From a checkpoint of a small transformer trained on Wikipedia: embeddings untied during training.
Each number is 128 + 24 x the weight over its row's rms, rounded and kept within 0 to 255. Layers, rows and columns count from 0. The size above them is the row's rms in percent of the matrix's.

# layer 14 MLP gate, 256x64, rms 0.484, rows 83-117, columns 0-63
size [102 103 106  96  99  97  98 104 105 106  99 105 101 100  95 103 105 100  96 103 100  96  95  84  96  98  95  88 104 104  94 103  97  97 104]
[[166 167 117 127 159 143 193 123 116 132 146 120 136 147 139 114 139 116 119 171 159 136 153 109  87 155  90 133 142 168 121 139 127  94  84 142 118 149  92 154 121 158 114 164 171 102 109 146 162 110 132 153 145 116  94 136  97 127 110 137 125 125 142 133]
 [159 138 172 120  95 145 144  85 124 129 111 116 124  99 115 126  96 112 155 140 113 125 114 146 145 142 134  93 115 191 114 148 148 163 159 100 103 157 108 118  98 142  93 152 145 159 116  79 154 178 121 121 145 157 115 153 114 158 140 159 131 127 132 128]
 [105 162 144  95 144 176 110 137 105 155 158  82 107 113 151 103 125 140 127 135 117 150 170 189  79 118 115 100 146 137 142 118 151 147 130 131 118 160 140  85 122 149 147 126 100 142 142 100 140 100  93 136 153 164 101 130 131 153  98 117 154 118 145 123]
 [130 165 152 121 138 124 147 106  62 131 109 113 172  74 172 157 166 176 134 132 127 156 133 124 135 134  99 119 116 112 138 152 136 133 147 128 112 116 161 173 170  91 124 116 116 116 135 109 161 154 158 115 121 106 141 167 124 146 125 130 136  96 137 128]
 [ 90 160 144 127 150 112 153 149 123 153 144  97  76 144 121 131 141 165  97 168 137 166 117 112 149  97 109 139 137 100 132 129  91 137  95 115 123 122 111  95 122 129  93  98 132  94 136 103 141 124  99 113 110 154 145 162 125  97 133 137 121 136  92  62]
 [124 137 138 154 131 172 147 121  82 143 129 119 124 143 128 108 130 191  90 110 102 147 100 108 138 147 112 142 107  91 134 112 128 149  92 120 148 166 116 114 150 129 135  96 108 140  90 134 147 158  91  90 103 132 123 159  85  97 101 125 112 120  94 164]
 [179 104 135 127 168 141 142 131 101 180 143  64 101 139 148  94 142 118 106 111 127 169 139 107 134 153 101 115 149 109 103 141 132 163 132 123 118 144 134 152 120 135 159 135 135 123 125  69  98 158 155 132 134 146 139 131 140  85 150 152 115 133 153  91]
 [150 122 166 155 137 122 126 160 141 122 104 136 109 152  89 164 171 147 101 136 118 136 108 116 107 133 115 123 151 105 135 115  84 163 107  97 100 155 167 169 153 130 155 144 158 124  91 133 166 107  99 148 140 104 142  94 115 102 148 149 157 142 101  97]
 [170 129 133 134  95 165  73 142 154 140 147  96 102 163 124 144 156 135 121 151 124  98 145 128 166 155 141  76 152 169 122 121 136 147 180 122 175 174 138  77 136 110 139 126 149 148 115 127 128 116 131 117 152 147 129 141 122 136 124 168 114 128 124 133]
 [149 112 139 162 125 119 153 144 134 151 112 141 109  98  71  69 159 138 152 166 130 106 114 116 133  96 138 117 144 112  87 130 102 170  96 144 139 118 146 128 144 180 103 133 173 120 102 136 109  96 156 129 153 144 116 134 127 112  93 158 104 101 128 114]
 [105 140 188 149 126 178  92 139 129 141 114 170  95 149  69 137 132 148 166 118 150 106 144 153 128 148 103 138  89 115 176 145 117 158 124 104 140 108 131 119 123 129 132  99 118  76 128 138 156 149 146 124  83 138  92 118 110 123 132 132 142 111 137 127]
 [160 112 149 149 134 153 137 134 110 112 102 116 132 128 116 136 172 126 120 108 156 129 113 123 133  89 103 125 123 198 174 124 131  88 159 122  91 121  85  97 130 124 149 132 162 108 130  91 104 140 131 158 102 123 120 126 106 107 197 109 130 132 137 155]
 [103 108 138 134 152 109 101 151 169 116 127 123 135 135 130 103 141 132 169 141 114 152 124 164  98  83 149 109 123 128 109 130 179 148 124 157 109 123 105 117 102 129 112 104 112 132  89 145 156 174 144 104 138 118 120 144  95 188 161 112  81 162 116 146]
 [176 110 147 167 131 122 163 150 114 125  79  92 122 129 102 145 120 149 162 108 107 122 157 149 114 108 137 150 113 143 106 111 149 162  95 118 140 104 103 120 168  86 136  77 127 123 138 143 176 128 149  89 112 151 128 158 112 149 104 157 127 135 104 116]
 [138 151 124 146  95 134 189 128 125 158 132 120 147  98 128 128 107 106 159 115  84 137 130 114 176  63 132 160 114 151  93 128 181 156 158 118 147 135 113 111 150  97 136 165 145 111 146 129 144 106 140 159 121 178 146 131 115 124 130 149 120 140 135 113]
 [108 146 187 156 133 131 156 147 145 167 130 154 125 140  89  78  90 122 155  99 110 171 125  98 115 144 140 165 139 112 101 109 171 126 147 135  99 142 136  75 117 105 151 109 141 119 140 127 134 159 105  99 100 130 104 112 146 140 119 146 113  92 127 118]
 [173 123 137 133 180 124  99 129 160 111 132 137 137 140 134 120 160 139 105  97 129 154 120 118 127 138 106  98  89 158 164 104 116 100 163 138 107  95 132 133 159 117 105  99 148 126 104 143 114 140 139 194 148 160 113 136  70 135 126 142 147 153 147  92]
 [ 93 109 113 135  97 116 131  99 126 151 124 123 128 140 150 109 159 139 154 176 152  95  98 125 130 170  80  90 126 126  93 112 116 151  88 130  85 137 118  82 119 143  87 141 149 128 126 113 164 118 154 156 138 128 138 110 149 124 154 132 142  91 107 174]
 [154 145 118 105 118  96 133 135 145 136 159 123 128  68 142 132 116 161  62 149 156 122 113 121 135 104 143 128 107 128 141 144 110 156 107 121  96 155 182 132  95 145 121 124 174 106 119 149 136  87 134 163 139 133 117  95 146 169  75 125 122 131 128 120]
 [143 119 133 133 117 127 125 100 128 113 170 118 119 114  90 154 122 151 107 101 152 110 112 115 105  52 129 133 125 150 123 117 130 150  76 153 128 124 196 133 142 145 129 127 139 182 177  98  81 144 144 134 120 134 111 160 143 150 126 144 128 131 108 114]
 [113 116 136 125 164 169 145 142 142 105 115 127 144 155 113 106 149 142 123 132 100 118 109 120 137  98 149 114 139 128 112 186 149 119  88 121 143 157 116 144 171 139 161 150  99 103 126  87 160 140  82 107 114 138 131 132 138 139  57  86 113 158 105 131]
 [113 116 124 136  81 151 137 114 118 118 135 123 113 155 133 126 131 129 122 168 124 164 128 140 138 109 103 178 135 121 153  86  99 136 130 160 137 114 127 110 177 117 144 185 136 127 113 105 187 136 128 141  79 112 130 112 111 121 162 114  81 148 102 173]
 [143  71 156  98 123 127 119 113 149 172 107 145 132  98 130 141 129 123 114  89 132 119 146 121 137 123 130  83 157 147 130  98  86  92  99 174 112 158  93 154 135 127 121 169 115 138 110 126 133 111 131 197 145 115 124 139 131 109 135 158  97 136 143 160]
 [132 103 148 121 157 128 114 146 161 112  97 131  86 133 129  89 121 127 140  91 110 111  73 120  93  89 116 108 100 157 109 131  89 129 104 159 117 113 154 108 151 162 118 109  92 150  83 131  95  89 133  98 120 174 128 125 140 132 145 103 123 106 139 108]
 [181 133 110 143 118  95 129  88 144 166 133 126 129 116 112 140 123 173 121 153 138 105 117 172  91 110  74 142 134 153 124 102 130  94 140 119 141 142 142  97 164 160 120 195 112 112 127 142 112 143 108 161 125 107 121 104 112 132 105 148 108 170 115 127]
 [147 127 157 128 153 141 172 132 111 138 126  85 120 129 130 135  70 167 128 157 141 137 132 162 163 123 121 113  91 132 127 147 110 158 104  91 144 145 122  96 151 100 103 143 111 115 142 136 125 150 119 123 108  91 141 172  74 136  87 124 116 112 175 100]
 [ 62 129 154 154 126 150 158 135 139 151 116 130 130 123 171 111 130 114 127 136 100 129 132 112 112 141  71 118  91  97 155 130 130 125  94 111 127 128 156 133 138 148 115  92 134  76 152  91 143 150 122 129  84 152 147 143  96  82 103 154 159 134 112 120]
 [125 127  79 145 105 118 109 139 122 111  95 169 133  95 150 139 106  90 129 161 123 157 121 177  88 163 103 139 116 168 194 145 111 140  89 148 102 107 143  97 141 123 103 115 127 131 134 159 124 166 147 115 102 146 120 122 138 117 170 119 126 145 133 123]
 [161 142 141 128 117 143 167 102 156 105 118 123 116 122 138 120 127 170 129 132  97 137 123 111  68 174 127 112 128 130 139 120 147  89 143 160 127  84  66 134 133 160 120 116 112 104 145 114 104 128 106 102 167 111 138 179 138 120 119 126  87  91 102 114]
 [165 149 130 131  82 104 125 108 130 153 125 135 133 125  91 141 187 153 160 115  97 131 164 125 128 105 115 146 111 133 104 123 158 157 118 137 128 170 134 129 164 136 169  79 152 129 139  99 139 140  91 100 125 121 144  88 116 120 162 136 146 136 111 184]
 [164 116 130 152  94  90 153 175 122 129  90 112 149  99 124 163 135 120 104 148  95 103 139 106  78 137 128 148 100 170 139 175 112 138 109 103 120 156 116 135 113 109  89 104 139 118 128 144 148 131 124 162 139 146 127 157  92 133 102 109 124  73 136 129]
 [129 153 119 147 130 136  80 111 108 106 113 128 118  85 109 118 148 143 141 151 155 162 114 133 158 150 143 102 166 121 152 123 112 128  93 122 142 107 128 148 142  91 126 133  92 105 135 120 136 158 108  82 107 109  75 156 115 120  81 124  98 116  87 179]
 [122 141 179 126  91  89 100 120 122 146 152 116 170 111  92 104 159 125 112 118 156 155 139 135 164  90  87 149 138 108 132 112 143 134 171 108 115 122 138 130 183 147 135 105 167 122 163 127 118 148 119 130 131 140 129 125 126 118 140 169 123  64 136 115]
 [104 149 126 127 161 130 122  90 117 147 148 112  95 128 116 166 125 174  63 119  96 129 129  90 143  93 149 121 138 127 112  97 131  96 136 142 123 134 130 115 128 120 101 129 175 103  86 124  95 151 108  96 103 151 154 145 112 127 115 154 101 176 140 156]
 [110 147 119 137 118 157 141 111 139 133 134 134 163 142 143 132 135 106 142 169 165 142 144 125  80 124 143  87 145 146  57 133 147 172  97 125 142 107 103 145 151 145 125 137  90 106 155 127 154 119  90  96 157 151 138  93 111  94 152 123  88 145 115 139]]
# layer 14 MLP up, 256x64, rms 0.51, rows 83-117, columns 0-63
size [100 110 102  97 102 100 104  97 109 102 103 110 101  97  90  97 103  92 100 104 107 102  92  89  94  93  98  85 104 112  94  98  92 100  95]
[[105 112 120 132 118  95 120 154 136 121 124 107 102 178 116 169 156 178 129 130 155 157 151 142 123 142 139 156 134 115 138 140 152 116  99 165 119 170 137 120 129 111 112 152 105 130 108 143 108 140 142 117 162 115 136 153  90 179  94 155 107 154  72  97]
 [148 102 121 120 169 147 123 133 105 113 117 142 138 143 122  79 158 162  92 120 129 118 119  98 155 143 103 110 121 126 132 184 128 135 121 144 109 141 145 102 115 120 134  68 103 193 147 153 153 117 116 166 137 133 109  94 125 161  94 113 172 145 133 118]
 [156 127 119 132 165 120 126 129 160  93 159 156  86 101 138  93 139 109  71 105 114 119 139 153 120 142 119 135 138 146  98 146 139 130 106 110  80  83 130  89 140 117 114 123 114 162 143 127 145 100 104 154 151 196 149 104  99 121 124 104 112 140 138 122]
 [127 136 118  84 109 115 188 121 145 168 141 115  96 145 128  97 128 111 102 143 164 114 138 128 166 126  91 121 115 110  90  88 105 106 113 148 133  85 110  87 120 141 113 105 121 153 146  99 139 110 142 158 136  90 161 143 126 105 148 116  96 146  90 109]
 [119 140 125 141 131 121 110 146 136 104 135 121 188 104 145 144 110 114 103 168 151 139  98 198 122 137 103  97  97 145 109 153 123 113 140 153 103 122 138 121 104 147 147 137 154 188 129 104 158 143 132 128 155  86 124 152 161 144 111 110 127 100  95 159]
 [125 157 129 142 114 102  77 100 107  57 133 140 114 131 104 107 105 114 149 103 108 114  85 140  93 101 138 134 128 112 112 119 117 143  85 131 156 153 131 102 160  99 137 140 117 118 111 151 121 129 102 104 126 127 106 165  82  97 163 104 120 165 133 100]
 [128 129 153  98 144  97  88 117 145 101 138 131 102 145 104 111 134 107 153 132 143 131 121 132 169 132 101 101 124 109 105 111 128 118  95 148 149  98 158 141 155 119 128 133 141 100  91 148 164  57 133 151 104 108 138  79 134 157 142 140 134 180 171 139]
 [130 147 132 160 157 152 116 119 120 118 139 126 147 123 142 142 144  79 156 147 137 115 130  92 134 160 117 130 144 168  92 136 182 158 109 112 122  99  98 133  85  98 143 117 173 138 112 191 159  91 143 140 140 136  83 131 122 122 151 140 113 125 134  90]
 [143  80 161 130 134 145 105 159 160 119 149 109 107 134 145 125 112 115 132 124  88  88 112 157 149 114 115 112 142 125 201  91 125 139 132 168 126  93 123 145 165 143 178 105 165 135 141 128 141 122 134 110 130 164 122 161 139 159 145 116 104 122 153 101]
 [128  87 122 202 157 144  99 142 125 122 153 153 116 144 119  82  97 130 137 158 175 114 141 141 160 102 134 118 117 103 120 105 134 124 126  96 167 119 123 133 140 107 117 117 123 131 139 109 132 126 117 152  79  98 153 146  92 111 128  65 145 130 152 144]
 [132 116 143 141 107 131  85  72 123 115 151  94 121 151 146 100 147 111 153 122 140 118 139  82 125 117 147  89 135 113  77 133 141  84 155 105  88 141 119  85 171 117 139  99  99 150 133 134 129 158 150  85 131 156 170 146 124 122 149 128 137 137 137 109]
 [117 135 146 166 120 153  76 116 137 101 152 115 167  81 135 118 155 131 102 134 142 119 112  96 100 149 136 128 155 140 123 125 125 132 117 136 143 128 129 145 142 153 159 143 121 144 166 193  98 183 107 131 125 177 139 133 106 117 129 142 101 126 139 188]
 [138  89 103  75 149 138  97  91 116 153 144 130 103 126 145 115 160  59 125 157 133 128 128 149 151 139 160 161 135 116 136 143 107 129 130 159 153 113 135 117 136 123 128 118  89 102 121 144 122 145  49 131 143 162 110 146 111 114 111 118  96 117 112 146]
 [144 148 129 162 160 155 135 153  88 108  98 123 134 145 148 147 144 102 105 122 154 189 136 109 148 112 132 114 117 150 130 104 103 127 150  69 100 164 175 103 101 126 108 111 152 110 120 129 114 148 144 149 136 118 106 117 113 126 126 140 157 129 200 132]
 [125 120 115 136 157 113 121 163 149 125 150 155 133 150  83 162 166 104 103 173 122 141  77  94 142 162 109 136 140 106 124 157  99 161 137 122 137 100 148 134 142 134 115 140 115 108 147 111  84 142 136  96 145  83 137 161 107  96 160 151 108 130 113  89]
 [129 136 118 110 120  93 136 158 155 161 137 154 118 104 123 128 142 113 124 155 153 154 118 114 135 105 178 134 156 106 147 164 121 133 124 162 129 161 120 129 128 169 173 131 102 117  99 170 163 188 124  90 127 128  91 153 116 118 100 123 129  98  90 104]
 [111 104 156 134 113 128 151 169 138  99 120 163 146 115 117 142 111 160 103 166 110 137 143 160 129 134 166 186 118 138 155 126 109 116 124 149 126 108 152 131  85 119 125  85 178 102 125 106 130 119 164 169 161 145 145 154  98 143 168 104 150 131 128 111]
 [ 88 142 149 156 145 118 127 119 101 107 141 162 156 114  90 146  76 140 146  71 121 111 134 142 128 155 142 120  80 157 140 160 139 146 119  79 123 136 121 112 129 123 153 179 145 123 143  93 165 135 118 134 147 106 136 102 150 147 122 163 155 111 162 111]
 [138 116 142 155 137 103  98 122 164 124 163 107 159 115 127 121 128 131 126 149 145 152 103 139 106 149 143 133 137 118  90 141  88 125 162 155 109 156 146 127 124 193 164 113 181 116 106 128 127 166 145 178  87 144 185 127 156 146 130 125 140 123 122 137]
 [152 108 131 121 104 125 141 117 140 112 105 160 140 140 134 144 119 100 101  88  97  91 156 152  99  98 161 146 138 154 145  96 120 141 106 179 131 171 142 142 132 165 142 141 124 113 115 136 150 160 123 135 110 119 141 202  97 159 145 111 134 155 143  91]
 [102 166 141 186 118  92 132  88 123 128 121 122 119  88 104 103 119 118 127 129 110 119 137 149 170 126 133 131 171 150 101 150 175 145 149 125 152 112 118 145 147 122 167 134 168 119 134 112 147 111 106 106 125 118 129  81 107 114 124 181 134 101 138 176]
 [107 164 132 161  84 136 124 109 148  83 120  96  92 128 119 162 183 149 117 136 162 111 128 149 151 112 138 172  99 132 118 118 138 110 167 123  98 140 144 117 149 150 156  99 103 174 104 119 177 140 142 146 119 111 130 142 139 145 132 148 140 163 161 126]
 [135 130 135 115 131 114 156 105  96 110 145 116 102 135 103 123  94 113 141 138 138 138 111 121 144 138 105 151 126 105  89 126 156 118 128 172 127  98 147 133 161  68 100 160 139 134 161 121 105 173 188 142 122  68 121 125 111  91 156 116 168 126 140 118]
 [120 131 171 144 167 138 138  91 137 118 141 119 109 191 109 118 142 146 109 128 114 105 116 120 159 141 116 114  95 146 178 138 139 156 117  90 117 127 112  80 126 149 115 160  96 100 159 147 153 164 162 161 101 142 137 143 112 130 150 109 171 153 139 128]
 [126 123 134 136 147 131 137 127 186 106 110 116 151 172 122 112 160 144 122 107 114 129 100 134 130 127 117 110 141 156 189 112 146 106  93 131 149  73 145 139 154 139  86 156 149 130 105 135 112 169 125 149  66 145 105 134 150 104 144 140 104 110  98 146]
 [141 111 130 131 154 156 116 103 164 117 162 109 164 116 108 109 175 115 132 119  96 108 132 129 119 104 118 143 154 149 138 137 153 153 115 163 106 103 127 156  96 126 139 103 117 146 175 165 123 123  42 104 134 151 128 108 160 135 136 150 153 151 132 150]
 [162 134 132 142 105 129 149 108 142 115 159 139 150 144 154 129 143  89 117 161 161 175 132 156 106 109 160 143 132 104 207 142 118 109 133 127  94 107  98 146  92 135 126 150 125 154 122 147 118 130 133 135  77 158 114 106 103 129 113 111 153 128  91  93]
 [167 125  89 161 135 171 112  80 144 127 141 126 116 116 140 155 152 156 134  92 148 114 144 112  71 152  94  97 108 102 117 132 142 108 127 149 133 132 169 123  98 156 175 124 130 156 150 169 117 134 143  91 158 120 105 102 130 128 131 142 125 103 126 161]
 [111 120 128 116  82 134 103 166  86 134 144 116 139  71 105 150 133 100 134 129 153 129 146 133 143 126 134 134 121 120 103 126 127 117 101 101 136 128  82 135  87 169 110  94 125  94  88  93  85 116 158 121 116 156 134 140 141 119 182 115 173 135 115 105]
 [152 123 123  99 125 127 128 111 109 119 109 111 127  87 100 137 121 171 158 106 142 139 102 156 133 162 115 151  56 145 100 118 143 134 129 130 135 164 172 128 144 136  66 121 158 134 145 127 107 107  88 124 136 116 108 122 142  95 113 177 169 117 120 144]
 [119 105 131 137 141 177 101 120 141 126 143 121 114 144 153  80 125 101 131 140 100 122 100 181 146  99 163 106 131 118 115  90 153 121 120 191 141  97 138 118 147  90 144 117 102 114 182 150 138 100 150 111 120  86 141 134 162 104 139 141 115 113 117 145]
 [120 127 123 132 134  76 124 122 146 135  89 132 132 148  79 125  96 170  98 140 117  87 129 144 126  92 127  82 137 114 186 118 115 127 144 170 112 125 131 123 151 130 115  80 127  97 150 115  94 128  85 130  99 150 135 112 150 122 160  92 153 156 133 118]
 [119 129  96 133 133 114 121 117 125 146 127 121 106 118 114 125 116 148 170 154 104 173 108 152 133 106 158 145 109 145 166 128 187 144 109 110 126 137 131 100 125 120 114 136 130 144 104 142 138  80 139  65 155  99 122 163 167 145 155 147 101 112 191 133]
 [119 154 111 113 119 122 125 150  70 145 141  87 152 120 205 137 134 139 167  95 136 105  91 110  84 160  93 137 126 120 105 119  95 155 130 105 122 162  82 122 127 122 108 143 162 109 116 146 109 139 125 122 105 115  93 104 143 115 143 125 119 107 119 139]
 [130 128 162  95  86 126 106 114 166 154 147 131 115 148 163 114 163 146 162 123 162 157 143 130 174 105 144 167 122 130  98  95 118 174 160 131 168 128 138 164  84 102 143 113 127 139 104 129 114 154 132 130 128 162 119 166 127 134 133 147 131  84 114 115]]
# layer 14 MLP down (transposed), 256x64, rms 0.189, rows 83-117, columns 0-63
size [ 99 105 103  95  96 108 100  96 101 106 101 107 103 101  97  99 104  95  97  98 100  96  94  93  92  95  97  84 103 111  95 105  93  93 100]
[[123 147 119 134 109 143  67 110 115 142 116 145 155 144 162 155 177 156 140 116  98 134 111 164 153 147 118 143 141 117 171 163 140 183 176 157 127 121  81 136 160 133 122 119 139 110 154 100 106 118 135 109 127  93 162  93 137 138 146 123 126 145 112 126]
 [165 120 182 125 123 145 100 105 154  91 117 165 154 113 119 111  97 141 172 135 132 147  98 113 133 106 123 121 121 134 121 166 151 136 101 110 101 118 127  95 113 163  96  92  84 107 133 146 160 142 137 112 118 171 117 101 153 157 149 127 134  80 108 111]
 [114 110 124 164 175 118 154 127 128 129 139 131 159 113  93 127 128 142  76 134 153 108 144  99 148 120 162 117  71 158 130 107 135 197 139  93 103 170 139 105 119 123 131 159 139 140 100 104 113 118 118 102 106 144 129  99 104 141 115 116 167 149 140 106]
 [135 115  76 126 133  98 135 141 126  98 142 140  79 136 101 123 135 108 153 172 123 102 116  97 114 132 133 105 141 112 169  95 166 149 126 134 153 170 137 147 156 107 124 103 124 161 107 145 148 116 115 113 123 149 110 145 185 145 106 169 121 170 108 162]
 [120 175 130 125 140 126 120 101 134 111 130 104 135 134 112 196 142 152 154 140 109 130 124  97 115 139 137 165 136 127  92 153  89 143 137 126  97 138 135 127 130 116 129 149 139 144  92 193 101 103 111 147 111 147 104 176 153 177 103 140  95 108 153 152]
 [133 138 138  94 133 111 130 138 111 158 132 150  71 110 114 104 189 133 114 110 144 135 143  97 159 136 109 131 162 104 127 102 162 117 128 144 140 116  74 176 138 142 109 107 147 140 110 161 182 131 118 129 113 141 102  94 123 110 135 119 140 135  70 135]
 [211 119 133 142  93 138 150 131 146 101 109 155 115 105 139 144 165 140 121 158 123 111 135 132 110  91 147 145 150 149 151 100 109  97 118 153 128 145 111 103 150 149 141 151  91 134 138 129 115 162 124 148 163 162 138 123  88 111 120 150  79 111  92 117]
 [116 107  85 149 124 149 141 144 129 115 127 102 136 153  93 149 134 141 122 155 128 148  71 130 104 120 115 149 161  51 121 139 114 152 169 140 122 119 122 147 151 107 174 155 148 145 108 120 108 129  83  87 149  88 100 135 100 121 149 144 134 112 128 115]
 [127 154 151 171 146 136 130 125 131 133 135 151 124 100 112 131 113  94 146 150 151 130 120 172 136 155 116 125 101 168 119 123 125 110 163 121 113 141 139 109  58  97 148 161 138  70 119  60 135 109 156 132 114 132 147 145 101 177 142 137 120 140 135 127]
 [106 164 172 100 157  93 127 128 119 129 122  73 135  79 107 134 168 113 110 135 143 105 131 153 145 121 135 104 124 136 135 108 106 153  96 137 109 132 128 121 107 173 124 112  99  85 142 127 137  87 130 129 117 120 127 110 139 154  93 141 146 126  51 137]
 [104 153 144 123  99 135 130 125 160 116 158  99 111 112 124 141 149 100 123  95 126 101 115 110 143 100 161 144 115 139 159 130  86 163 160 150  86 109 169 114 140 162 123 153 114 135  99  94 157 126 128 146  77 176 110 113  80 156 152 140 128 126 156 129]
 [119 140 160 121 144  92 103 126 160 141 129 130 130 119 130 170 176 118 139 126 109 112 161 121  95 135  72 136 163 107 130 126 146 116 160 129 118 138 112 211 152 123 150 119 139 160 142 153 125 139 147 109 151 177 147 126 134 161 151 113 110 154  99 121]
 [127 159 141 127 160 119  87 154 116 157 112 178  83 143 160  86 118 158 152 105 127  99 158  93  99 148 112  95 131 141 118 171 149 146 132  82 122 113 133 128 153 109 132 145 137 143 103 124 122 122 177 139 176 115 143 130 106 146 118  89 136 108 139 120]
 [ 94  99 108 140  93 100  97  64 131 134 139 116 158 150 100 132  99 132 163 137 129 118 133 140 153 116  82 130 113 138 127 130 151 115 138 142 149  88 165  93 133 145 179 107 164 118 136 101 109 155 118 129 158  75 104 115 120 110  97 116 138 135 143 108]
 [157 148 169 118 150 118 152 111 136 140 132 104 131 135 132  71  92 172 123 107 113  90 125  92 152 147 164 169 119 156 171 142 139  99 102  88 138  90 144 153 173 132 102 101 125 136 130 123 120 139 137 110 152 125 137 110 172 113  98 146 133 107 117 129]
 [146 154 167 140  96 161 135 149 153 117 133 119  86 139 106 122 135 158 145 163 125 106 120 142  95 123 136  87 109  77 126 106 146  99 157  99 106 100 146 135 108 117  97 156 124 131 106 151 125 157 110  90 146 129 104 116 106 113 120  73 171 168 144 130]
 [ 89  87 177 126 108 145 121 118 102 134 123 125 138 136 109 106 115 126 131 127 161 119 128 107 171 114 135 122 164  99 147 144 108 110 120 113 136 124 142 116 116 188 128 112 121  83 120 100 132 171 113 151 159  72 105 102 125 156 147 115 100 181 152 136]
 [149 124 110 149 145 134 133 129 122 106 125 142 102 123 112  83 125 122 110 119 125 157 100 109 151  71 118 157 155  58 115 129 175 126 112 140 123 138 133 162 102 122 117 119 130 108 174 157 163  99 124 106 141 135  96 147  64 126 130 108 124  90 145 120]
 [118 125 173 175 113 112 154  96 100 144 129 158  99 124 101 102 125  79 136  85 140 133 135 106 128 134 107 150 165 113 120 108  89 135 144 117 163 109 100 163 105 121 119 128 129 133 137 161 139 110 126 129 140 128 103 122 130  89 117 108 113 207 102 138]
 [115 131 156 107 155 110 122 117 169 139 120 127 111 150  99  69  73 149 134 151 102 192 155 147 130 133 148 105 113 143  94 103 151 134 161 120 134 135 141 122 132 102 110 142 111 135 160 122 133 116 132 106 117 162  92 136 142 146  98 131 186 153 117 157]
 [103 124 112 129 160 151 117 164 161 138 158 135 187 110 124 137 123 144 122 122 131 128  87 115 127  96 106  99 138 138 108 112 107 118  91 163  89 104 132 135  89 134 116  85 107  98 139 162 149 131 148 149 165  83 105 127 144 115 161 149 146  99 137 170]
 [122 118 123 133 168  87 130 103 116  76 178 102 146 153 115 129 109  89 125 155 104 138 101 114 105  97 108 155  98 127 147 132 157 135 138 139 139  80 126  91 124 152 114 154 123 107 135 147 120 135 121  75 114 179 145 122 136 115 167  92 106 127 106 119]
 [120 145  89 171 129 157  89 110 149 112 128 137 117 126 118 146 173 103 125 116  79 123 137 145 107 112 113 107 147 156 162 156 109 174 139 118 128 116  83 118 110 150 157  71 128 119 125  97 157  84 106  85 135 124 124 145 138 163 124 130 103  99 122 133]
 [121 110 112  91 132 156  88 152 126 141 118 122 122 112 171 133 179 110 106 109 104 120 104 156 104  90 120 111 151 103 112 113 137 105 127 154 118 122 134 147 131 115 139  93 161 166 136  89 136  94  95 108 111  79 123 145 153 136 138 126 113 196 138 102]
 [135 154 122 111 183 155 136 111  91 175 122 124 144 147 121 147 151 112 134 113 108 132 155  99 115 141  98 122 113 108  99 139 161 121 139  69 152 145 109  92 101  73 161 122 144 132 140  83 106 113 154 135 126 158 157  95 156 147 158 128 137 126 111 117]
 [ 92 122 154 151 128 145 153 101 150 136 192  81 129 130 163 143 109 127 118 168 168 155 117  80 108 119 140 130  99 134 106 130 171 116 107 112 138  98 147  97 147 140  89 148  92  94 113 128 142 130 106 123 103 121 152 146 132 150 113 134 154 119 161 103]
 [170  35 125 117 161 116 114 140 119 125 124 103  96 114 153 147 158 101 130 140 129 137 150 146 125 112 132 117 108 167 124 102 146 133 134 129 120 107 157 115 132 154 104 160 180  86 101 109 136 110 147 149 116 152 118 132 121 149 132 138 159 116 139 180]
 [111 129 158  92 114 110 145 146  98 114 119 127 135  81 148  89 125  80 155 166 106 146 109 136 174 143 139 119 100 121 131 114 147 116  97 130 154 118 121 154 173 115  72 120 148 122 121 148 136 127 123 135 123 103 127 127 174 116 113 164 152 181  99 153]
 [112 108  95  89 147 141 138 151  91 155 158 114 158  99 139 124 107 134 145 169  76 119 119  90 116 132 116 124 142 114  89 129 111 161 119 163 104 128 133 163 136 102 136 101 163 122 151 127 113 111 141 169  66 139 104 129 101 122 136  98 129 152 122 165]
 [138 126 129  97 140 121 129 137 135  84 148 145 128 129 126 130 176 147 146 111 135 155 130 146 116 191 109 132 153 144 156 120 143 166 128 128 172 134 106 132  83 134 135 130 151 144 108 129 137 181 199 109 118 137 159 127 124 172 167 139 144  97 106 135]
 [126 104  91 148 113 172 155 116 168 162 118  85  98 118 127 106 112 158  97 117 131 150  95 113 118 120 123 163 130 151 147 100 155 122 121 104 106 115 132 119 127 102 188 161 153 152 116  93 106 146 135 149 122  83 135 136 144 172 138 147 136  96 153 114]
 [161 147 143 151 117  97 158 149  97 177 104 147 126 128 165 147 109 148 102 147 132 105 150 124 108 126 122 129 121 108 153 107 108 140 126  88 116 127 121 133 162 119 141 105 143 161 109 153  62 139 158 159  62  92 129 110 124 139 128 121  93 157 143 139]
 [155 155 142 106 137 112  97  85 110 100 108 138 125  99 139 126  88 115 114 127 125 119 172 177 140 141 168 169 136 123 101 149 116 141  84 102 121 135 141 139 101  85 115 141 129 155 122 126 145  69  93 131 129 124 137 133 112 158 136  81 122  96 125 159]
 [137 110 137 139 142 138 120  92 138 120 117 142 173 136 159 152 113 115 128  91 114  87 152 131 122 149  99 166  82 119 159 136 155 159 131 126 103 124 109 129 131  63 107 132 120 128 159 143 121 117 152 169 120 176 120 146 111 122 176 148 131  76 135 154]
 [131  90 113 125 146 115 133 102 141 125  92 122 157 105 120 115 149  98 136 130 130 142 132 107  91 107 137 125  99  88 168 142 154 143 149 162 156 110 116 159 155 141  83  94 138  91 115 131 165  84 108 109 113  85 147 155 157  94 113  95 129  89 121 117]]